{
  "activation": "squared_leaky_relu",
  "rope_fraction": 0.5,
  "schedule": "wsd"
}
Each number is 128 + 24 x the weight over its row's rms, rounded and kept within 0 to 255. Layers, rows and columns count from 0. Numbers have three digits each. The size before them is the row's rms in percent of the matrix's.

# down: layer 4 MLP down (transposed), 512x128, rms 0.333, rows 108-160, columns 0-127
# up: layer 4 MLP up, 512x128, rms 0.238, rows 109-160, columns 0-127
down108 096:132081145135122089138086128111166132127113114150171078165148100172192126137108125122114153168109119116080148146151118151167127154099170146103096126157128130143075104133102109100147132135104117120099150155137136150118108134109124142091117119127130139113197126108116099129132139130123107133143098152142136132158097126168154137094149135111081122149124158162138174115086123112128136117129
up109 097:137142130126119155136129105137158076165115123140145103143089165129157095142140107151129117162139095173097141147169125134141141129142070130107120180105168184161139100127144113135110155125142150111129136164128142129130113112118141095134081159107151115162085104132161126124153146128150150130103086118124104136132103117116098123163141145129168157088128153117130054150152116111103138160131
down109 099:156169137129131169103159146143150116141094123112155132151082153091106148112118164131099115129130134170092102160154112119124117142118127069067154156113126150161084103153094143160118141107134176106135139115126133133126100133105121133138132124111110116169116126111181077163131161084167125116176133163103161110109127138131127136179105135133151126134131148141123075136142130134141118125144
up110 101:131134116082106144122148091148107113160130112125132140196117125144117137119154140128060118126132143169129145134130138130175140102146142162143138145154143123187127108122085095140142109102160086125142152107109137122107194158176126126121087162142154149133142109088091121143093116128118152131131167112102108152108131147092088130109107162126118092132139098127124126094108120169114129125099
down110 105:146134123118103130086136162111154163117103155127130116128127130154120109130143137132103130107155126107145128142067147131163133085110085105117150134146132127134190090165164158150096135094110127113094186103137119125124102125125170131099097126110120145087165138129137102165117134098170121134146156116140094095164152129130144156119115103091134146065141107112177102139164132157123111138107
up111 099:120092132104124163087128125103131145072128129144119134180133098134149118176153127123101102114096101104217143100113104119157090096088097101102123091124100133153124114118119121101139112157161133096101122112092138088145133101140150119114128136146118117142165109114137126113180135111099130122114109094103161156098111128128155138173123124134130132126089142140116142082156163142142112105133
down111 097:141173148120099145138142120158135117117192136144152158115114105073134120143130183089119111101089135112117130159133120150105163169151105135127111075124135135116154142164123121103120109121118145139158144161114112072141141119108124082176112147104129155098150130160130131103144152130123127107154150121105112161160177103105122120084096111131117117119099131147083166151148161129149094128145
up112 103:107147124113099096152108131150164123101093071150126141179095097146094158127131117142118140144107105129129098100122097155095118143134133144141126146146098111143142129111062097121097082121132111129075149093157124086116130111092162178144114142093105152144126137155144120128124104128133166128106110142148133136143135069129142142130147083129138131147141181127137140110104147169155174137115
down112 094:120113159132136108136106131126135089135148077082165109140119137118107143115085144085136113127134114093101122112153117111145104143101110134064107149157097099165099141127122092142113144096113106133141112143103129094159149129159099125161128133154106115128104189157135124130103133108130114108169096095145169154135139155162167141168119118128146155166124105150119103143110193146142096156126
up113 106:128123128108106150108162089088135130120151133165112154133160138101150145106126087106102140128106128100117145087135140131129126131083137138140081134102138146144091130089138128130130138119119134139168135099159122167132062097162120134147107096128079143127090099084192088098118152134130183126146090146150162118144096110114118151153163103135107130143106123146135146139128073125094140130133
down113 108:149119112079146145106154109115152163141111142112131135104123110173153130132110109109168132108154086131174085128141171130168107158145096120143083110116109140116113121098152115152110150136107129132117105123145079083111128137151114115115089150094155138165128140118163079113157130117155156130117131102102137089135121056130125118110145096103124131169126152144099150108107148159142134151177
up114 105:130148136174163078135124093118149120108122093115117113122168083108148093108125113136104161114144150139103160123139109098137113072138134135100080096114142120129146103138113155117133125100127150140133131123141168139115141096076178119121106122169097150101114096119120151170101098146114116121157132140131100141115144138122154095091170109113159148128121095115176153121159119134093171126180
down114 101:125171162113173114147160097118112140116097120116090114125116091120124118159137166110142133118147133155134141160116133146160096162135138127118132101078152132130160098149147171118078121139086140142130108139120138137135145125109162122097143157140127123118177073127117126115135112154128175133199117145115130154168110150164117083137143109088144161166089116149163153091120130108125149151132
up115 093:127139073124105092101139081143092141143109133112083129107090128148126151108127164127124153123140128108148097130185105122096147103120153079111140137144145147129110140098112110134156078115139078118112148097077161189116120143114127115115092136126140129135126151147143146131108088154127111165124102113147125108144139090125122108127163087177133140157097145181129126133140131115112094157162
down115 099:108081163162133145164155101113126127117109130127103138112150157118144117161138134157167137140082106144123108158110109115082116144167170152121135164145124122112093108137180063089169115091137090078132121119113130140134136087131093130145099129104157133093137174122133140094123145092127143108140113128125110109149129143150170118140116109140164079105143109111172155126109115127124118103104
up116 102:122168126101115125143138095092125135108153123109084116103106131141124123091124109130110124101085141125145111117136109131110132164126092134111096115172098125073118105109157092129108119106137109083106180143111081156075096149117158122131135109165142148168109120117140142103124102118114115141155146095141183070131153147142115137119176140114138133120150089111183122117128165139138105095145
down116 099:114152088121128169112125102107142118135145115146085139113147146155097163124173157103101150109152155144174096117099136134127088132112100166136044124134124175118124150140128138140128115119114140109110116113189094151161136076130139116111099115100145125128095114113095124076115138136160124112128148127116141127149107120133158127104122134133139163118097092131188163157115144127160097146115
up117 108:149158153133115157078129121151163143109117114135118139070119121094143128120105126147094164145133111138151153140146090138104140128118126092122146139145135161132146125157103157127064101174133097139074166127142146106141079142145156143090136164131102133191152125108138143172115154098100125136144106123153150126180109090113158090150115138135123126132145162145141150153123142104105110160140
down117 099:133128148150118111127096123157131135088090166149134130109118107130112129141100123129115127170087091149120125148149155094146160128089118089167112120150120139159099111139115136154118113163117118157128170159078118095131146158147130158140151099119094120133147093146093124170110148101191181117136139137130128105078128124096141117102101109072138117096122106128111131140108165115156129125074
up118 109:106121100129131141089170118104116151167127147090098084139100059143106120158123146159106099153109129098119164151114119124153096103183124129184099135144134180133123123131126116093129091121086139117130100118118132134112137096133094091121105134104179110121136102135100109126102142120126129168133133115156147141115139114142155097125154139164142125119127083139137152165089084110105163152140
down118 100:120138109132098170151140168105124131161100189102083132149116119109129170148157100120143093086145115132118136121092136127149108126115111097117116174127079136117127143126123136163075124142123169115107161135186128137080146105115149120114126177142119128151099104145116127113112170140158129126123146095156138138124134135160127141102144116144077153131110131129171130157128128151180070135109
up119 094:131135124157077154139138171117127140113125178104150103193137112156122150119139071122124150144137135114136116144136168093128099142138132108131135145106135150097160157114089119148150148173143143130130127095121105124105085129129097115124112131131131115102122137134128143103103141133120137175113119133126105154155164130100146084107135109175146084123101111137095140112174084163176134124058
down119 101:123136169157154148135149113117123116124163132144104106127099155097103148158136163100126168121140148122163065138090168127096087117083131099133114132132119104141146107135119130093112088155142120122120133085075114111155126131118111096129101149143107147088108159116119124149088128105120168124096161101163148119145151168150124127135109115163159141180130135152140133115137119140184121147078
up120 101:145093149132135145114172136149136132102139094175079158116083153094110148160136100149067107105108115118150159156107128140166145136119127110192139124162113136132121133121106111136086134148153078116097142135147149141140163148164105139174117119156122165112121137088161134111142096078154136121127140107137110111113102166098120156100109141117126123165114136156160124127121112110163117139156
down120 102:152138103128143129140141144162092166122120116123136133121138151188110133152127171117089123132112081178133157119099140112158148098135131093114121125134132097129150111178126165147131103106130122106159108122140150129149120107177138176070123076127130124129157119141147137143123106126104159146127117115159178141113155106107115064151116115075116166101154101102122107144117120113099118116088
up121 097:132141119136088146099142123133093128157095091159098113082136146140136146083103133131106062075083087139114108109132139136106122138116130138114131144141160167129122127133113149139117148138153109146087121134124104087121113153091145082117107109106160101153125084130110101116162101145140118144151120152093108134174136117094100180171114150159135160115138115092150104146148146101141154158129
down121 109:141168164175122121132132165138135105110191123084147147136156105086129116131145094111107163121158157113114157150128123151128185142131110119070149103104116114117175091106092141155144115133145171112137112117125124161139109156144142141113145117160138165121136170097177140172109129129170146102137099115146107136104099103148097110118141118112112099132119123137100083147112130118111132091114
up122 103:118141150128154133127112092131139082141109142188096142153127141107130137113117161154183141176121177189162097129114156136151095124121146149162094142163092128129153143148126137138123128125099142122128090104100169140068141106136132128112134141156082151092115120126146151145163085119085113103130133099107135116097127158094124114124129093136126158120144102115139121131191121145122134110142
down122 100:107133143110097098168122122168103123126117162160106071149206164081124099104116139142129115149139121175152137122158106131126139113132136109127110163132103130123140158143135171104162127113056128113138114169135127104115141137100123148107145140098120153135151117121134164134126112172104099105129148129094149137116150118118112110115104098161112129118174111119116135140133128185065142149133
up123 089:152127109147151136103116146157136118069155122141162126111095128135127142164121121106130110136130129112140164120107082122204143120157119125130135093108111073142160090126124134121119133142153129121190094072121089112102122153181141131177122116092093139128122155174176137103122154128110140106131119113143130178137151158143096135141136114128121149146112147126086147178125134150128123129124
down123 094:160124124115132119126093118149124108088154124116168126119082102155162147072125131168129131124165122144145141121145132109123136102149135152153115114133110075090194115113101154150150134090117143119190163089123101084111119117126166155113103131135093129142152125143148129158137126121107150110143123106154109128137114178103118111105098095150142134082115132099135147149120166141096186117132
up124 102:107085122106135083163125120129141122122130126110093107139116131153115109187096097101138130137170182102118135163131130104093164148136089097118108148152093114115150115086135116116124107132125108134120129141131150142128157098121167152134113147117124141130114094135121082148177110125168105089123116101134089150164156159119118061124135124120154088132133118109165112167136071154139117142155
down124 093:109120133112085137133116115141144135067127126137148159155139160138172103132173142091110147118112079137122127122148119109143116126067142122102101121108102117117096113148088107156162119114136139100149113164131131124175120152135171137137138123147160143137142089141141104119100148084136133129132108207135149195104123105151112149140074121137118156116124155160128116096094146129102108116138
up125 095:098131106151094138113074128168102116145160148157188106094141144130119107094113082172127107124151153120179123165134120156111112115154110147162157135156114115124122121127106136131113103178128096117144155111095086171153138098165161138118122118118095140102149123126118136120103132144107136158155132159088148169126160135103147128135136145125125122113134081133153062149141135133157147096130
down125 094:111152093146125146094094123127138109140139121075117115126165150107149104170184059144137157130143091130130088138133108127141113120181114152104135118124073126103127120141118091093157135092143131113105132129172110104146128116148087137118125131080128147133127125164148121106106105128119116112121130119104166139075113130102153151155103106132132132118156104070095106105180103132110150115132
up126 107:124102135121118132139131118110132127096102195154121131144148164145124118136099102162148132126176158085176139113138096156126108141158122138118156130120129126110066116101132132107126148135164108156154171108104118109137161134182163110106141156150141153127135111159114169156090122127183129143145128090151121092108128073104100136139142154113120128128130115141091112114130129160170099176124
down126 099:127124112121125155165140120116165095100144126116115092114093148127124153146134124112137118139154112124144135109099138113111087094111119129126106084126164145111154185146124123157106129095190158110153090123155118155132130113103134132126101098102125149109141088131076114117136075131119158113148153129143141159119128125139122084101110111087188146122153117100202129121175129125091128092131
up127 104:095133132112111155086148073132115154151140122100126134109115106109109143143145151144087154144095132155121124109194131128119166096134140151124138137117129128156119112081086136174156149129123116155125104131131058149094120094115165143164127141113114162125166117101097105123120122157119143128125153146108071126157107132120107092131167162152108122152110131149124138149132127143154083089079
down127 104:117123109157122122135130107134088160156153154106132128105114130178159109161162109140087110132090136163184125142164118141112107060113108098119177174114152141157141140133109133128163136106131119059135105132139129108107126095155122149140125118109178148153128108152097096145161119134142136126145147139131102155147126138129109127165116119106130100166091138152131103119169114121164104092096
up128 099:129163154094087098142110123146144094097122142105135056073126136133123128135124141120131126128111127094112132093147125137164145112114118148153145121104134143141117125134084151116108139122142135134110141145140117112143193134127152185124156144115109136122090093103140130142086132083110124110165111150115096134170157101141143149106153145193131089097151129164104148105126121129100140194128
down128 100:103138148096136107132127094129158138146157084121150131122127094137111132098135104124146125126162123091134103100110120131116132107151136184157098092118143156137131143108118132113120117166128110130142148209123086152085113125118167143118094121174156135157144166131104124156149108115136118113152161088132110122143161132135127153108145111168109158111116125144156148120109190170075105131173
up129 099:136096133135169115117107117115154126110124158158165136170117157151140107133112113163155193154119164128142150106083129155121135154144124124135100129152138144123113112075141127148161180147104136115135102110137147117098168185117111118140135190085158082120159138153161106146119155129151144125129129153151112079119154138139115165102102156110148148116144161132125098118167164123129118116107
down129 104:114125153128141126152146089126146194134156097125148142141111144112133176110072081120159121130148128125136054103115115152101121185110105161127121118114166170121101158077093117153143112157108138065123107117122134141154123138126104108140131169099129133168139101134142145120117113118106129158135128071135139120136170113162139107112131096147152088136120138141130103112115146117107115137139
up130 097:136132140161111092134127148140124086137144090128141119138083167125156118139138117159145091112106143145127141116159122129152109084116105154143143129097060145124121164157126167108095135106147130139085105143122091113110088088169109138178089097112099125139108168117175112123098113159119138152141105185117131110138107094124140111094119137111151147090110152144137106152096138132106171124131
down130 096:165123101139174139088127089180139106167123162146109109141124137093146095111175141197133129125120137154161137088136114118135102115156097136127151140087118132099120121164165141109129132132121157114115106151166135146112137116181089141158125170131151136186102141129106144147123100140147117131127094154121112158100104153122141129120120159125098121101166132116163129139125122165148186134148
up131 102:093104133169112118140111122155164151075135118150094170110147178150113085119099128182110109132160113166145125137122143120110108169144107161109125144139150151128119136144125204137097140123158153124131170128096139155152158114144132148140126140156158090147146119163145125141126128100136104110118151143101117144123136107124131121110143161154159153135113100095162176171134151160100166117115
down131 102:154092134121174122082058133105113112117115130148108133172107129121124124124156117135192101099098119103122131122157118158110113142166147126184108136088110167188143108106137136155157151074124114119169145129180147109095101134128143136131146138124135118133097077129110119125113148132111179140103119144127106112104112111119124128098125176183123103135132123108116141128136142144105112140120
up132 093:109136152099165124136132134131105159098110127146132118152146190110102143112124115138137114062121110130083104085163108161115145140152090146141139139103137126084156198171117133149115119147137141150172117130078127087125084131182117118154162145109132158147158130119115142113144123125111117133149152124098154139155111147136119162115141142124121144101119115170145103165159094122106114091126
down132 094:117152108154111113139115151129143104105165168144162141139129142087115144122098077104080117163147073170095168113131157127186166119119083125139086129138147162128145151125121116129115158153133140175123105107109129143122156120149091111128112122147141100105125104108171156165112120143136145112121126100110174103129138121137122123100122152094061136125099136156135115139134125091107140100097
up133 102:168127115188128142098177102173167159129135143097134110112106100162108139124126146122067142145147147142127137162114121135111107116149123132116099116104158122142111133160122104152095166132128151116103137142140157128120166166116127098168172129087143087118194090111141135150117120107115114115127133142121150099134086152105110099135108164151143125131097131180130099122081141101133152135111
down133 097:142115175146115053101130134123156143132103159102127161117089152172082084108158153081163130156132121120149142156181128125170162115124105154135107135129147110123117091192137147128128164124090151165132157102101159131139157098115144147135115142104139117112133115128115103135135151121135136138148171096143122138131106097145145153144120122107159139149174121137102105106121126120145127166093
up134 097:123114101152119121126138089096140118124166144092117118130139112155138122119122150159128129137120073114077141091139126100122118102119106157086137139076152153135127122109154118149113118116117110114107134147091117105154110153180097132125122130119128125125156136138146090158114111218095093128177107158104147157135117181135118101121126149122105160108159122136123063090153132157150120116118
down134 098:158136157116118158132119135139159128173108118150151139103127122115204093140112074144171085140147173093111123133124105149113119135123106132084120161158121080144149133099132093132147110191139091110129125112174110149153136153182122103106140139126091131099142161123116121147135092142112104134137146144130121125108099117129097164099126134119123124111136140124173088133138113081149148113156
up135 102:128140083125148107148126139143124104156091144101112168131109150135131130104091147123128157111131120109121119114172146167103114139105119123121135103161142138093074113143123125115111120115076155159145125100144139086139122152144171159133187112135176158127154086093112106171114140113108145159134168126177124083120118163146191115132122131116171129132146114120173119165103103124141123126145
down135 101:116133145114115114145161118170115126133113162112134116144108148124145107105117168095134156182133143138109127083152133123105107136122123112098148130159129143142110174103100120136132134123125159117140118112131072139154084133203144132141124197137137142132169136109125100120088154087119144125125102077091177134127160133152176127109091106138121104139100137149102098097093091149131121142132
up136 107:112127110130085114132166145084115119166125131124116098134138091156114115150130112159102136153103136093140140133110139192082139120119121170156087150113194140129170118155104137141140113118149094114173116140131113158113128104171128155161096128108121138183137172170140116157092125106118097135103124108120135117138087109127103129108146160121091119118135142151125122098161123108172129154097
down136 097:190126118132114103125147115103116149132184157119122116115148115128123125111119174116124111145100161107105127140161158134118120126163095143136095105110185139110181137085154147139121081148131117134088124143142134159142096105117102139145142141130169111143121138145192126113131144160155134114126181162095124098145138135202124136111115128148118123140153148073151142088148100117143132110123
up137 096:143098167123157120123120155105147126133084139107129114152125124137115129169123110145111123131113147167135173138118129108089117094166219138090115125120098138100127145088115130091095112145127151156112127129094097126076097102125131105113144170170107156114095154117131171126153145149111148101139132125161143157135138108062163129107105148134132150130128142144090101140108165119124151133127
down137 104:161149178101153121163113145142142149141117112136136110156141117123150175135137115147118142118122144118129181128138149087080143114112167125095141129128105179108141142173139172139113079153141176153101116122153084138148134168115105126156134173136101134154095167113096114141139124154105135126136134103083121103131144130083126107109142112133096097095082122169127096152125127132156161155123
up138 097:119108127150131103161142153162141140122102078104167099122153115133124171129124113162126138127107107178126132134117140140153087135117168127132114186101109125092137104116128117153117124132092107109143113088170113139116153125152120121073144111144097112113118150124071134113122087161129130126130081094121119166081115140153112198108129151109116097135096123085103142137174135140124117150127
down138 095:150105131121111133107161127153096139151127136131139094129111099089159144130187112141141123090104102111144105127126102166137080115116114129142112137102142143119130086117138181127128087112106097071165130115169129136091133152137146135111159117124109140131152127136124172133109090127166109109082130104144134149126111095117142163122110150068098080162097139111135104130117161065116126134153
up139 099:101113154143124128125131135112144116118133121149108168144154110126131077151119124140109136168105145129113109173152124174078071086147100119122111122110115152095120145115136163113160143157160087086102147145123132148116142146099175137123135176118124114153124125131157128138128133158161149125160144077130090142140166185095112122104119175121102148120133152117167116113181132110148096141146
down139 102:132115092133143143127101111109154143124096118136131108133076143096120138137152128068115122094132105181107109171106122134102131118148118129151155098182131113127110133091123147150136146106156131154122099086127132116168161155124127122144119113123180181153140183148142132158160146109132145144143088148116164116158138140094080143164145113096094123087113153116096118157158159130141150131125
up140 098:123069150128115130124124115124087119133145122126082114125073088132137102156135118118102135148170138151150100103063181105120180108115123126132096148102115115095121125141143132089108083129146146098115121103126154112109122095125155078106121096113080131137142117125119112138102170112126138120128081109143151197102147147118128138111120166114128151121125132127118155095155154144116143109168
down140 101:083148108130135123177120116132082121177098131115117090111127120130101111129119123098121128119177121136112088119107119109116174106084142139166155109120122140127136159139127121052111055094108123103121136116171126122149130149111159094135166130103085138110148118109100105113092153145148181080104126098113151130132151130119127134133136102082103119122131127140089126127120132127089134122103
up141 104:077107110092094124148124122165120100153142099148132115080154123129151139125138114135164149168151114119137126154138152165104130149127122146099114182128168129158137140130120135113107132103200135117115130106106188131149158133119105116149162141118171154123095152127093148164172120115107135134152110157137134110100164122137157129087113117133071104103105116117130111161145113161078154136141
down141 101:121196085106125125109110119140102141173112108082120123114172166144189100181109156091139128125130107132132124152161124139131117111128105140141146153119109093088148129132129136109133120104114146103146117092098131119110103140103089116084141107095112141144110067115115176126149100125098138081113117164141118126124152081152126097108160127150117103110118141126159089127097144155115120123127
up142 092:127115112132110181101139142128114158081150111132162112157122109132171118087097144109155121065123118132144126098136085093130100171107123120126155177129142132142149115113138116131123110158115147110098146117122130141148100086086171127123106108090129156118084132115163105158107139114153169144145143103101133145132105143122077154139093155165115129107156085150135115093117141140145136094171
down142 105:090170138122132135092124109132188087172135121137145143120102144122099111136114114133123117146155126133102129155125156135095141135172139169137096100156076167104132103159130139175108125166156115145127159090118132141140125177133132125120130117111121106147115177154156165165124121147148061116125128129145107088152126118139128127161154118167154101185143133140109110083122115099131133144108
up143 107:120118128124120145112086104126136141135137126152099161114141072120196118086119108143094108107162133110143145101120142148144099123126149161141109121147104112142152136098108159138128125136093156121110097145074109134112123058124133122101114095141148144114096136117076096126160129155114176101099086115137128087092101089117138153155118147153144139127129131112146117159193150139121116100125
down143 113:125157092162119137115089155137146156146096147111122153129110082146185125152137108150136068162126158128098098109113076161120137166124179136147166127151171147120149142128164153105146127113111138116169102139122131168114111099063103143109138140154128137135168112129125094142138095104141092127095125152158131117104133157109160111105119132110145119082136142109125112135132115150145161116156
up144 097:077105144149133145134129180144093120101132143097101109131142110140111106111168131140089118072134135123140070135152115105130134181110116139147161116128128111161105141121105162103121136103096136125125127147128100162108113171159148128154151180100142122145155116158161158093148098169116159109107109140135128125110105129092122132132123113119120106103112096105186147121113171110145137070150
down144 105:136127161128137082093104149127108123096158115116163138140112122127062125158129120134072081126150140130103085154160125138082101136118145158130142114112108112173101107123139124106106135121094124115146097144076133149134133122120132113107159116097095126162141117167142129134137122167135112169123111109093102091109104165119142118132156125154112137150103076159154121144156115098167152145075
up145 095:156114131096162106147101110161115117161112125136121111156124136132110131130116122111143111137117126134126099121134123106118048103079132191113092108128146137133142098114102119154149142146143140088110102124139136144097076130161113135143102122128125161161134127140132071145135101156143075135096141138136126143153122168156088094125120132120148177116131086151165138163137195166124114135115
down145 097:134104144160151141122167122118110109134167118111130139167115133157140108146121140133079080138159139107116154106147106168182133119136129156134100129081137134096122100163154115082186105140095156112083159130130118138166172133100114098132139152137127098152131092130113109139151143137113130142136111114177134128153149151091117076145117143153101134157116107172123131155107123142181154118147
up146 097:119121098127113091097157111128081145134146132114121111124095157143154103175089139127133136154120147159177109119159144096134138179134128139100133177094146084122139130092148139135103166093173172124117120124114119158141141153140124147129152133096135112203121103120135128147120145153111128092115128101133145156154120174140107150123100117153159105140115149157081156093134127138109079126148
down146 098:131115145108114109150120137138039094126140141151122111138141115129173155118119132127107130117123120140098142128156132142115112143148139203130114143166123129151159133111125113112131207080193167124131113132120141193151121132107117112115178102124154123166118131089123114129117131151116169116124143100177099142129128152149109118129108112127151115118143136133151150076114131138158105102117
up147 098:143085104143122119154135127070093113097191117101124096128108094127145098146124210166132141107122136153090115124100131120157117131150116147122159125109110120132093141122118126169140115120135121139119132115114169116164127102148136163118126137121141100123168092133157083120134094127121154135161137091076070142136139081121105147119111102107148161170109125144133149145141146105149108102110
down147 105:137116134137137106131150142131131133107110098116131151096147103157088137111133129138166143153133156090113118116149118065173154099114122092156069137142117107096077110161110098160127145165172120110149128136116093118167099114101132126109155111096153144114129148118105162134113158136144138132105126107073085134099128097140125140105120133188159133119115155080152123100127139111117095138086
up148 101:137160152167125133105175145101187114114134143132122110097161127109120161115144150145127098154111190117122101166167114147077096128118186126127110132133153161156139102101158157151108128129131149137137129128132129111129111107110118154144164085080116137132165157127146110128161106194127167112111100109099137156126104113127077139142163116116121081142138106148112151142123148120127140153133
down148 093:117098092107156136093126098162090151113117155145142095143134109124182105129150113121137127117174154120124150143126129088126136135117123117118151112125083129133149137089051110098153104106124093159128115127136103101184132122094116134171136120116120105099115182122117134119085115081099124094131109136081112122124129089119123137152104083101145118147129126098101142121146149136089177114112
up149 084:134146123111140110127080109165101103139091144086126135135124172151154084162152111153133117102092157157120106140154128107136124145078114134135163120123146136093123083121147140143143094096104174139169135135100086090143149135129084118130106132128139113109149134126119143111168127141149175105162160145110116138119096197111130131080112112151121119140129144082112177122133122163133133105099
down149 083:094138133119117111071098122105148127120114156125112115107126106101112105129149131120127124188142121115099121147130153127110113139134102119189154079129119127103143158080117137082136098144146108123128166136151190125121156132142075132122139089116126122129140098131131120139108124115104129114114125142157177149119129100056100113143116154071095158054131146154138147126116120118102128147130
up150 101:172113115126151117087154114124133125107129142153130143085117125145074103121115132084131082147106163151091119147149106155087107148126131149138107081098138128097154137163111123113123121146139108097122144144097106145140133120144156125119119162150146134132103164101090125154149117132121108151086162134151150109154180153108089107154138133124126161116134060137115121193148117096139138145084
down150 101:092126112165105140096114135093080140142130131153115161141094125177148103136136146146127131078112122144091147115161144127149125176153127118119139110161092170135156134103145160155146089102143145116130132149163152104142151091135138153162143133161127177104154144143134134136090131121124119154108092111123142150131107120111113141091144118066096109143112180137113166103110086116105086137154
up151 093:111143080136100138132124120128135138127176105149133118112134137160122127139180131127184129119126122155103104155102120171154098094177090125132123117150099151083141120128157149139098125164110130125142152110096132156121101096116126111128159163103100099103089091114116180120111135153105114126154131095127136123154126131125151131137152163149111123098123084115118094063132136134170127068096
down151 094:113155109135080127135159126135118086131111099130158127127146120118114149111136125094160136126164106137114104118130159132170131097206124125133161156109109151101117150157114116142113142080110147115096108119133127149178089093122147122128129166134133116101089109094120107096139115155153084140136127098161120116148113159181119118116104114108079128150142119131150108091140132186111081091145
up152 082:119118112104070104123140119155141118118114112108153094110115123144071126135130149112134155105166151152102138139107124118155138129123119124127111113110141169119136107106124095087122079144129118153124073116126122132156144083123162158120120121096111165146114111161122126130096155127151135168085108143133130112106167170106159092120115101109117147161118088153093175157078120130077135163093
down152 092:118115137133093104111112150101118113128155104087121157129143184147142129122130144133136129099133091130161144112130129125112115126157088137163118128117113074103123130124143071146145140154129128106145111142131089144133133134072195099152135097143148112169138131160186107077151111128085131137098144117178111119126153157145146159140132149112094152117136155154114076115094160151149154121122
up153 098:114079159136099133105093094103121117141113141186135145136107128179117091118103142102108106166154134113117125105170103118116117134117119120141114128096102109140091108139100105149179112138133144109153150161156139096128095159094128134100115093142088110113106123114126116097147127139117112174155139129110123125106152173161106143102172130168151109132135100117133189175170107159127132113124
down153 104:113140116130164110117152121155133084139114109122136124110114105117114140125145128163132103151108069112115110124095130107125129093105149101092150154173119173119137116108113133115103144128134093093153135124123108094122122144137148062128149120132078123130098118101090078179077140176119136123147133148150127121112105123140164135151090112118129175083085135099140061119112137123110139146136
up154 104:127144076142119106105096144156138185095141119177132120107125146104169100157129119121113198156091121126087121096117101122113126115140159074104101147123149126165124089133132110150118159113130104150125162142104153108112169127114129153164093123150131138141126122136142082120142176087146117159115113178127144108143130131119147170129126090130114156125135136118120157121117116159100132080102
down154 102:130126147127134169118135155146102148168142126091128122123093140103084125119061123118106131108154143132142118110110138094161142112139110146130149146151141100165157120113095166138117108068111123156148141156120092109116063150120097125127116112129110084097166153091070126119163114134165131117157157094133099126132115094151103137149123124143169121130126097084118161131133105115102089121104
up155 095:128184156170093140154134140124105124104118115141154070135109171092131074128158121119103167132125144152120151112106144120110114159104122135127103131144142064086114163155127146137129149127146104071116139129102145116174134119117146146123123160131124140153129138126174125118134073136151168120093122118124094188145132126105151127156114139163134111151129139135096121141106124143079116162163
down155 099:116074152125098125139110133101095100156112134131085138095120106123171112141117103083125118147116103146098137123110132086129134075141134102130125122132098088075142139106110146123162106143115151098135120101137146168167151124129169144149165118139085128169146126141129169118110120145128150122145117146088143118126178180129136120102161134081106156095097165099152134143104136148120081136119
up156 097:098122139131146134094110147129140176114180148134135128129089121120107130161177143115130098142133077138104106110119134124125192159141076117092124096092148149090095097135126116153164176115116086141139091154141095099132133073141117140164110163108135162132086122104098141131135114131098081111131128129061139102112121119128117133091115139107138133116115140130119138143120137119133124172135
down156 099:119123119166130076120110092133115121124091149096123148124099124152126159122158106149126146141069134079160148127153105135123131107121152109119109123125094099112118166166131107141129109148109076176149098145098171124074109098101149130107115131105164104129150157103120168136165149128126124132128134134084137120144105133079103085074125104164125152112127159111111120124124121163117100147161
up157 092:143114153150130094104134162143120106126127151121120097125097133131121116109155089143148130085131144157131130129160080149067144115149153143145110113141092094139149131120127109131137144139155087083121094103113135122141128138125160107122134114109088108178122162140174108147067135189127109149167119162149144125097111178125085113170156127157121138119099108110131099118124132117155089092147
down157 103:157108140136130055143104116141096097138056115148132095136115139123111098111113117144132125131148146159073123128143113125090160108154086154137155100121100137152100118147150155141170147117147094129110161112103114113159146116125122145095118128088108113145136143104134143121086182174121110148138150135088139118097125150142105094154147128103079169142140126151159141087113142110116099122120
up158 104:124126153149157150120088125119140163121116126125143130166128130148136105198180119182107133122119143102111145087158124124131179131164150137143089149125110137101117147107161089124074094167111135139125123075105118143113099152116140130148147132107123132121137119119127164143118130144132102122148147091129117106147089109198128129150119117138116154126092119081109149180131114120132177091120
down158 103:127153178140161133107113142109142178111114098152140135152144114154107094163129087205108115125126135110108147084156101100114127095156150093109085171096102121106101131108115129114166146134140174119120141084104128139099086149131134126099119153140121132110086134131127157136148158155128094110156119092130087120101099117154152119110133151150127130119152112170125163146154124106101146117138
up159 102:110156128145113108129103124124080094168135112134142080117093145125139136155107060163107110121132133137101121155157130142095122163148138126106186144119182157132119157116131111100144116144165179077130148111144173086125146131128132137131121136100168113130129120152164129146134123154124120127117133141118131122095177104165125126141087153131150071124145113134093121103135102159136072137146
down159 099:111177079120145144187122075144097119165135150117116125132128188098176127153109106160119136150150134130128126135153112099156153157126102140172089098115102121138102153121084171128130116144152159143110126132150144113149152181163105080137147150084120122152149149093128120133121132146151107118147136147104117107112189106118135144104151112131130125146129122124136136163095134122144154147166
up160 102:101121150151104081135108127090152141123140106111128127112082153153127109095131106119109206114129122164126120085148127144133100136120148149148114123131163127160148125117159144110166130143110130041114132156096122140127141178128117178131102151086135141094124129126163135098172082123107158140156099146140130103138124115151098135123087140144167139132142146149158144112121135153153101135102
down160 097:100057150145118110143095133163133126091101089122118140142057130141138099097116105155151133103172116145130086112144157161124138112127118149133105095159171102164106086110091143113147119137118121122147148132098143142166147097148147166130162141144116110120153137120124166145127120131139132128150076171152143128136121136166094087132136087124140128117113165139132137098143134135084096154108